Part of a small language model's weights.
Size: width 64, 0.952M parameters.
Architecture: LayerNorm before each block, learned positions, tied embeddings.
Training: a variant of SOAP for these matrices, 96M tokens, 2938 steps.
Each number is 128 + 32 x the weight over the matrix's rms, rounded and kept within 0 to 255. Layers, rows and columns count from 0. Numbers have three digits each.

# layer 4 attention key, 128x64, rms 0.246, rows 39-63, columns 0-63
124153129147091106171098097157146090132165157134167109155058097116174043176159152082075114144114104087169161125113131093092151141119153098155090177113150153092091100145141152095120085142183087
099133117130110167153144088213080191077148068112129111158181140125169165160121131156093145138144106079230177115159100145120182105101126120118158090093151116098132102103146216131171097188141074
090165121149191110217154070150128145130094118140111076084146096130097130105107167077107118139122115166064142079134105165156140106158121134126175136104144123057129125112182155123118160151076122
180111237137152161129114155066116165102137155153145113137183182133114120109084149167197127116167164045149129094182106116080170158095108140098139121105100159158144096120146133123135193126130083
155144097077087115149170171156130140102125136119059145098139110133110127102139100129086210138142092141069103175098145169163110115142132185070092166149120126137154087184181126124113122120149159
043096171111106097081106138174115105092165128065087130076106098137110185137103110155177097200097173102104172146132159153135158137195081134136075166107126128109177088157131165121159111175125123
128095103085151138148103129113046184169091135116142092112095136125094112130104130126120133148132072141124157081144149156174074155079164176126156116149102175155137102097171116131158180203193096
063132210162074102146124136092111113084153133188132111170163084113129146123117159179158069099135106081102163134150166120041131161103137149164086157124092141091096084116128200137185127167111119
077167145147141107151146123151158166104123061147129171114178129144129182213178109070162119124108176167218118129158173184113147156108134108153122088094150164095125095148083207160089091140119109
120149050099149145061215128157143113120165169116145148170104105128136102100085146122083149142074100134105100166175191100255128130131108109151149053191150100195191154129106006075116104158103176
138167155176091139145127145089104141168154119127128114133119126167170125083104152142125147194131140132102159123166089155135096171101085193149144152114245154091095130138163100107059149150145089
091138185163127113114099127127146035131099053133081119123120138124097121192108129138158110142144152182160203093141156099105108177110120113111118128128138089105104118218111153115129184068134110
106110149133136099162104119091167074130149152188142095168143155149153123131113110107088098068106143171168168087133096032165149111092145169148093175124112169128113135153127130096067170090114127
161163073124117061163128146079104178124118135140103144119130089161150151161101149111152160135188085146122151166134047118172116133141094133135152136125136130087109094126165133156194135121139158
135129124145138158125127163123135176085114142108090128153174089149120181179086062100213087112127128036142146110157071137112185204098141086146112130108023155138159105160137173144097114130117122
109086105116172187131156103151175170144143132123164204118080159116075171163096058136108086098134121163140080187059140173165172075146115104156226104154094170196096060172153052134116191111133189
019085136130120122105108142119136179101133152147128129172132127103131146123109099138133123059104124104146077150094191117125137173155131143119127124086083095139135098141117142093128173040119169
140153128114134106136202127103099145145098142135126124123142051093100097199144132138153072102124219111182080104081126161172184147133120149137169167140204125122122122128108161118106130093001107
079130110097141096104175161187175076137191104112168122153104117126114136140135137132145106187151093151131112148083131146092159104149151140117156128186080127199100183117126048105107085126125122
179127201109087094176128062129126138196065158121190104145208132136057135088141126097136124156147134114139128180075128115176159115131092038110107179166138146093062176191161104115101120111121171
125074148122088153135153114092091125127105128150208159073180128078104138125104097152120101120143117082180114125136083119174162136153188075161150059149120132136178086115125112108094124163121106
161201154105137096131153140078147130125128165120117112144150161134187143086109109132118112123192124169105127097170089093075168117117155105117195073225121125183166130105155146124075140142072136
099110114151109103151138096160108136144137192145114089110108161116089173127136174115139163120124128172067083134108119141158096095133076185118189163142175155146128121145122115136126100078146178
150060145136117119143150118121074139107137053125120095041138135092152124164125131068111120078099121153123163151166158163194131188134172073102165144059210129123050132171090135123118115122074153
188095134135073022118141171103089158097131134066066135139118143112080178142118123162128121134168096164030093092100164135115086065108150092132140168122065144124084138102088110139122119103135115
# layer 4 attention query, 128x64, rms 0.274, rows 40-63, columns 0-63
126146119184071186132152126174132169104167121079153048105072095118155092181119130123186070126137145083179104069156130178104079089141082149145231171068084113149177118017078141183072169207195154
061097131144131099152130116105166162083136154142114105109157136150069156136132111116154172136136088164082141143093108124141195121130069145150111136051097112122094083124140138117123150127080164
113178160173185134064107112076056129157118179097104132200179156175131189051115159169102181165175121085147139100156135081099162175115112158131110126118145133111125133130084163110109119116089058
135168098092154157141159126158134145189097092183120172124128114088140083158153148109170110123112118106103116157082097212095087122076137100128150087132125167175107132119137099103143106169169169
108134131183144105122138225168121068125184132124131099089074074087187070182162104136183139227145132115113131109110119165110043089106096149132142024121150074121162164100092125158145142133135164
068135099137151151142171136109157165132129142150187119152119109130163122108069138081172112086138153131129159157163118158027123089195105136157166112143110166122146080037122088090167136135187102
128165183232111120109096130106085083092174179144102119185116104147170103163113087145169103171140170096130120091147111093095125124111124190109159129169153113068136172094089152145129139161091130
135101154213082118137103137132120120104150117090195139076094116081113184158132119105098160175112172113132137055126163140175079094102084099170167177101150110172111152071177130129107122151164136
125174097052157084110131153092135126171124048119079159098121137057151084111159088137126102083111160145120068136050210181119093110191213148139166111177094098174108102147138066123148116089173194
115158140201135122170117112056158107175121112156121153092057154127136088155133155155131107153116115153105097116129095154049143163148118176194142131153084108110214106147132123119082155157165123
132120203149126138111075162187132126128157127160181064068164158158145108076188131136120152141162094094173183043130160088142083144113132091115072116177100116140110178085121136145120141108156099
086139172074098139156105082123100115140088160193137159157166177173098174121131099132089155119135127127161155117124119078228168149146169122172065176133143141105132109113134133131146076104164111
135085093109143171181107121111136170150157101184079101133073146159090179139091142111129170083137097081122095125131098128141159084109110148123079104100100128117083127126091111156156144118098153
170185106128094165102129120128049129153165116144144104159198130086150209095096120133101172180150094072136136080153138164129189135153077131168096150095153140147091134114108187187118079086109128
111069107117055151130121138152145089119140130133144168167095200118041218094099170160029204132152142160112119145011209181100079109160126117107085185156086108089000075167163150118174119084104088
144114214129119142066150143125061078110150111129086144179134127161077182172106167167106138154136163152157135095108201150133130148120166122089088135170141105119093138102136089143143117151135111
156089153130058141104121163089124082065133079085045176090164208118129183051093133143045189177133141113108125129130119110149208161115036150139113180142114147093149129172132125132115131068105133
231148154101137123118132143177177060142079078145181086112142120078139112142185140105094070131129122146087141106095149147117066112117155135098148103182166111138048119116148176076188153134155147
176138145091172137206179104112132088048102137169161178173134135096094180117184116149101170113180118106099135167079090099129175181084121127088054166086108156143047107175119146177126092019126106
123106044116106152117121145092128137136152156094124139194152141115125159098135098126153121077146150098091150125139160190142156103165102200144101175086082140122139188127137149124136134124135137
179111108070059181156058095090082144102175154138162201197151132157098188066093120145107106139148118102113131120116114105179255187142096156137074121162103113152076149204113123083107115061120134
103113127140138145162175132084168129099080117148159183126143133145109158121095156112098110124153125178130110153102143147165119108133135153103135092083106107127114097112106132105179094130065088
093068206134093136115083143067146159138158136077133175082132221181090089123169111146084137119111173162137124191152140141102145094145121073111088153032173129126127150104090128174105088059137105
102014182133158164164100099096084113056142154200136204157119121138176246113115144110069151109135100106086095129097088124146169130126173092148090138107163214133073102235169123158152126082070164
# layer 4 attention value, 128x64, rms 0.262, rows 32-57, columns 0-63
163096101038146142100150138156122181142081116177125112093085104114143106126182156091181085130117102119118118097130132159143141146065159085121177138029138117213089138189071177088140154122104121
144127098100089118150099147125072133103174121098090105069131157136068158046161135189127181174140139115067082111043084140048127134171167175107088097205143136160151170093096116075115107072183137
089118120108132109103169145162076173175114098143111091173128120125131117147104110109145121150096165128171167127118144099185133117130095111188139111150216180161153142133118167159121124121145122
086161075139082147140115100145107156116137118120081114119178161071173165170115078128139157071163144064092146119154156130095222134185173170127133174109094130151120127102090177100201167126153166
143143132115131171162130089127083113171150170032113106159105079200122091126162101192145085177098137103115154140096125117160156113083073119147088124147194129170144137134127088119135102146165174
178143138143109095139132091093071148106125066128124088132189093107077148099120102069162086137120173127144161137161141113183183123117074139148115149143165127122155130102119165114175129095111168
122098142087151078121151193139173135088106145180099142148120137186187136172148100139180152147131162133102152135191167156145080107122142103126111100167103101128152134161119146133155128117114070
139086096163055146126152099101137164113099141120192107125147113144104102103109089159108078156118137058158121112088123093210166167158100110170147126155168059119132116067092080091159067119071141
059126081068137133152130110108146116128105121137107084118053106148133092079140184176144083152161091138103127166047119148197099112103168141138173160124125117206110135118148159167081151091118144
163077148153113134131115139131173126108177094152134073120113171133150113153117077139125102108088098182126134135126082142191157222150089212132099163174153097130139200126142101117138165106108128
204103141133073071119182075074105212100142067107093109146153146148074121100148097061097109081106166122132128159172120094107159087142104108148086126056182166177136148071094064156119140152128106
102135178127180167081112135124121132116102080063172149089129178105120120137134174096129135141115148089089087147152075131145107071137112011110087181051184171162125120229110054156146098149149164
119135112091102142149166075081120095116055127116120158100102156155110076132124122128124109184175147142118116161113055099139064143122112146144211160137158115109093135092169135105108135182125110
110154098096197101101087097137160122140181182109100118143137108167219113041086163137162158089124104137128095114105130143042100138052089127150208111124171142096117220175084131101080153089133098
089214099146093111135125077073095103124156122116112140213141074161108086121099138119149115160091099127137123091149093132087072117141070154135134127166153081052085146097214148138110130094117084
124102115106128114113097136109132103160138175132112050118098146137113093104108149162130139122115104108117124110089107159157111132150112099135113185170084124095144078041126133109137135135104080
140099156135127076078096172105108086107176112102096114146144139195140149191149156097127156123110149114120085112160115039121092095126119179060128064139115157092110211075144079131160072096137110
090134161147101179125177158134161129123153118160211124112087085152041200122106157143129118086113176121149155107130111163124148101177107117146099151167115155151101079110134158104096072108149035
137108141173093133136144119132147140161118161121147124084161164126110170164128139138119104208130126105167098169136083106125167092185121111101110157120196160211122164122132088132108133136123133
096132141097151079104137132106163153106115127131124149167185081190093134206026140183120128061130119168124143105159131172130183104132148150058171111080138132103172177149127212105131099122125077
169033082123116135064148115142131131158106107143061066178129154144125077177133059080140098140117161178132141105076163119130141109126131180086161105102152146146160137087126069181163106201088167
170141179151146143111180125137131149064162131118192155132159121143150180109176139055132197124156110127162135174141123080120187126168124123095062163106189168081124099035106039124137064164143080
161077146111149104134128167108171135024087158197204129084145195116109107130121109140112199142110153116134138144126125130147087137131124147093092148127080043202108087134155109080168149162122176
095095169052090144145091084083128180136120166138212127061104182119140132150105060139160129065107102062068119132138135137138107173160168077123156106128156085163131121127140139103097119153165139
100156104149167158119130087127185102074180115092132123068056150181099147112073183134141114119133139099180089152090033156145139165123146168170160066164140091107144194115078081148083114103110102
185171148061140138156104146180111136113115044102122150130117165106148136134100095122182104179128137121107105133135139050145140133109103106160102147105110204154160175097139121125134198087164089
# layer 4 attention output (transposed), 128x64, rms 0.244, rows 32-56, columns 0-63
056078141141127109122128114102063070096182163144139146148151134144081126127110133176093091184120188149148158102120187111137024122116162140197124113134159140073130075124150086097112154114107070
212161153101115150145179091121132134153098174140172085116090095105147136167119183088122105088037135138140174165148059065151110130121124085108120116124117113098089114082115175211171142152072098
159104156165111070156106117100132134102130158140137168099133119106114150173169140111122088117123093177048117123109171160099080109114109126106180143093133112117057128176177089077121158111114126
156170138132145107148137140087133123172103119114127092087061097152131103110089184149118071155099149211183078168115118143128133113103124063113144163178193127143105119143128156222137158139131147
082094121129173095167162125148106159078129088168150137108160154095086193180101167081169105123202111161144104104175086170137115134139148152159173137129091141126112152076135120123102151119033104
078133121074160131160126111132186140158123152148119214077115158156081145185136166177123221146103123118127086150095090125109074138163139144139112144091189129108135086161141124123180136163139147
130173122126115175126116135062087107163140148151124113167141110097121112083137144112134092101137092096121139104095165134115106186119092127102126142117145118119122094115144108141094140124125155
119124115100165137177125107121147124067159149216054167112153182150130164140107111127124166183157114071146090120189076113110104153110094153117106166064188228124116100192090117134142155129155171
140115188190092114164094111190103128103113157095146070071174149131139100152120113074141118130119102129153181144186107103166088144122152117165133132118127107101150144146122110113105134115113150
096153125133127139126139071155162128123096161170110116130151200156095120099134168098129143102108109116156123171155115122076174115103067058136163179117171189151129135104094137140066041099157148
071136100130145106175128121137200082156089202128141187151125134150060194159076127093104176218092111140112107116011091142122138146131097168151101084135123117142146060174114119112170098087114129
102142129178151123148151087056145173125161169154155142227097118189147118135065098154164146102228102202111124118125125123097139156101143223191181075177042095105156122092079133116122139104128095
114114201152137093157085112163102190134164118151075071141213138101107156130140083121159172118127119088154140085170152117184146138137154093135071115126137090170143154172127054199125109085096190
121060153162115119135173135156129122155129131156186129129151168110151114169151080070083110095104115128145188158082198210191077134134188112165121140085104129129123109104139143137211118125201147
174078147065177038097103175204167109126113105125129137101189128041072092163151113112104181052171150149096134126139165099217139161190159092075179137123112143120137140137136091161111133126133166
070186118122085099137159111121109120082080157112091183086119118125172120137134125074123146072099163123155082127160098107097124160125083126119091154100167102121103152141120132122119088147135168
122137075117133162146140125118115168127141162118095135125137130100122110104117117140130156135059084115062153135110140174142154132133108144134163141147037164132157105104129125198078105146134116
216145152124091119180122134132169098148155156158110101136136119091189104121125104141132181138176184088103097189143094126099114188124147133106151083145141113169098167099067109036144160148106182
127186178155147098201119133159158139089108142161122103176128142111113175134101107122149197177164169115127151138139101112124102132116115178175131115087075147102133100141107108146138102113142089
146131061139117145119168117106139103154106096133180150055128134091134078056145122104142151149154098117093069198132140123142094194119140072157062114131073126162148131141186060148089145097176137
053097100145119135153090108058110160119082106144146156115127151162086201094137152162124075156117052129080143104121139131155148099141106118182115111155110103169107084174190136096058077076067102
149126111107114113109153157065156121142184182146061181183132125115148173109051123141148162110109154104132039158086100167092199109096057131112124079127068163144131113181085184126177183088084143
108147140157153248125083136083101164193124141137097148189081130173163166118133126212136146151162155089205124063167145049145145181142133112108130171119179129100175128139082191169106135103099140
126155132215185126105158091136094089117164115142092120195157080164169126131162158114170155183172093136160106139152147119079110187111154117089136089134176126099137095114109131189139117164104131
177094152158113164187228138178100136150129159168156070126205087167158137160104061122118116087143061071078156188170121130102202117147119099183131115110110207173111168090025088129161127131192160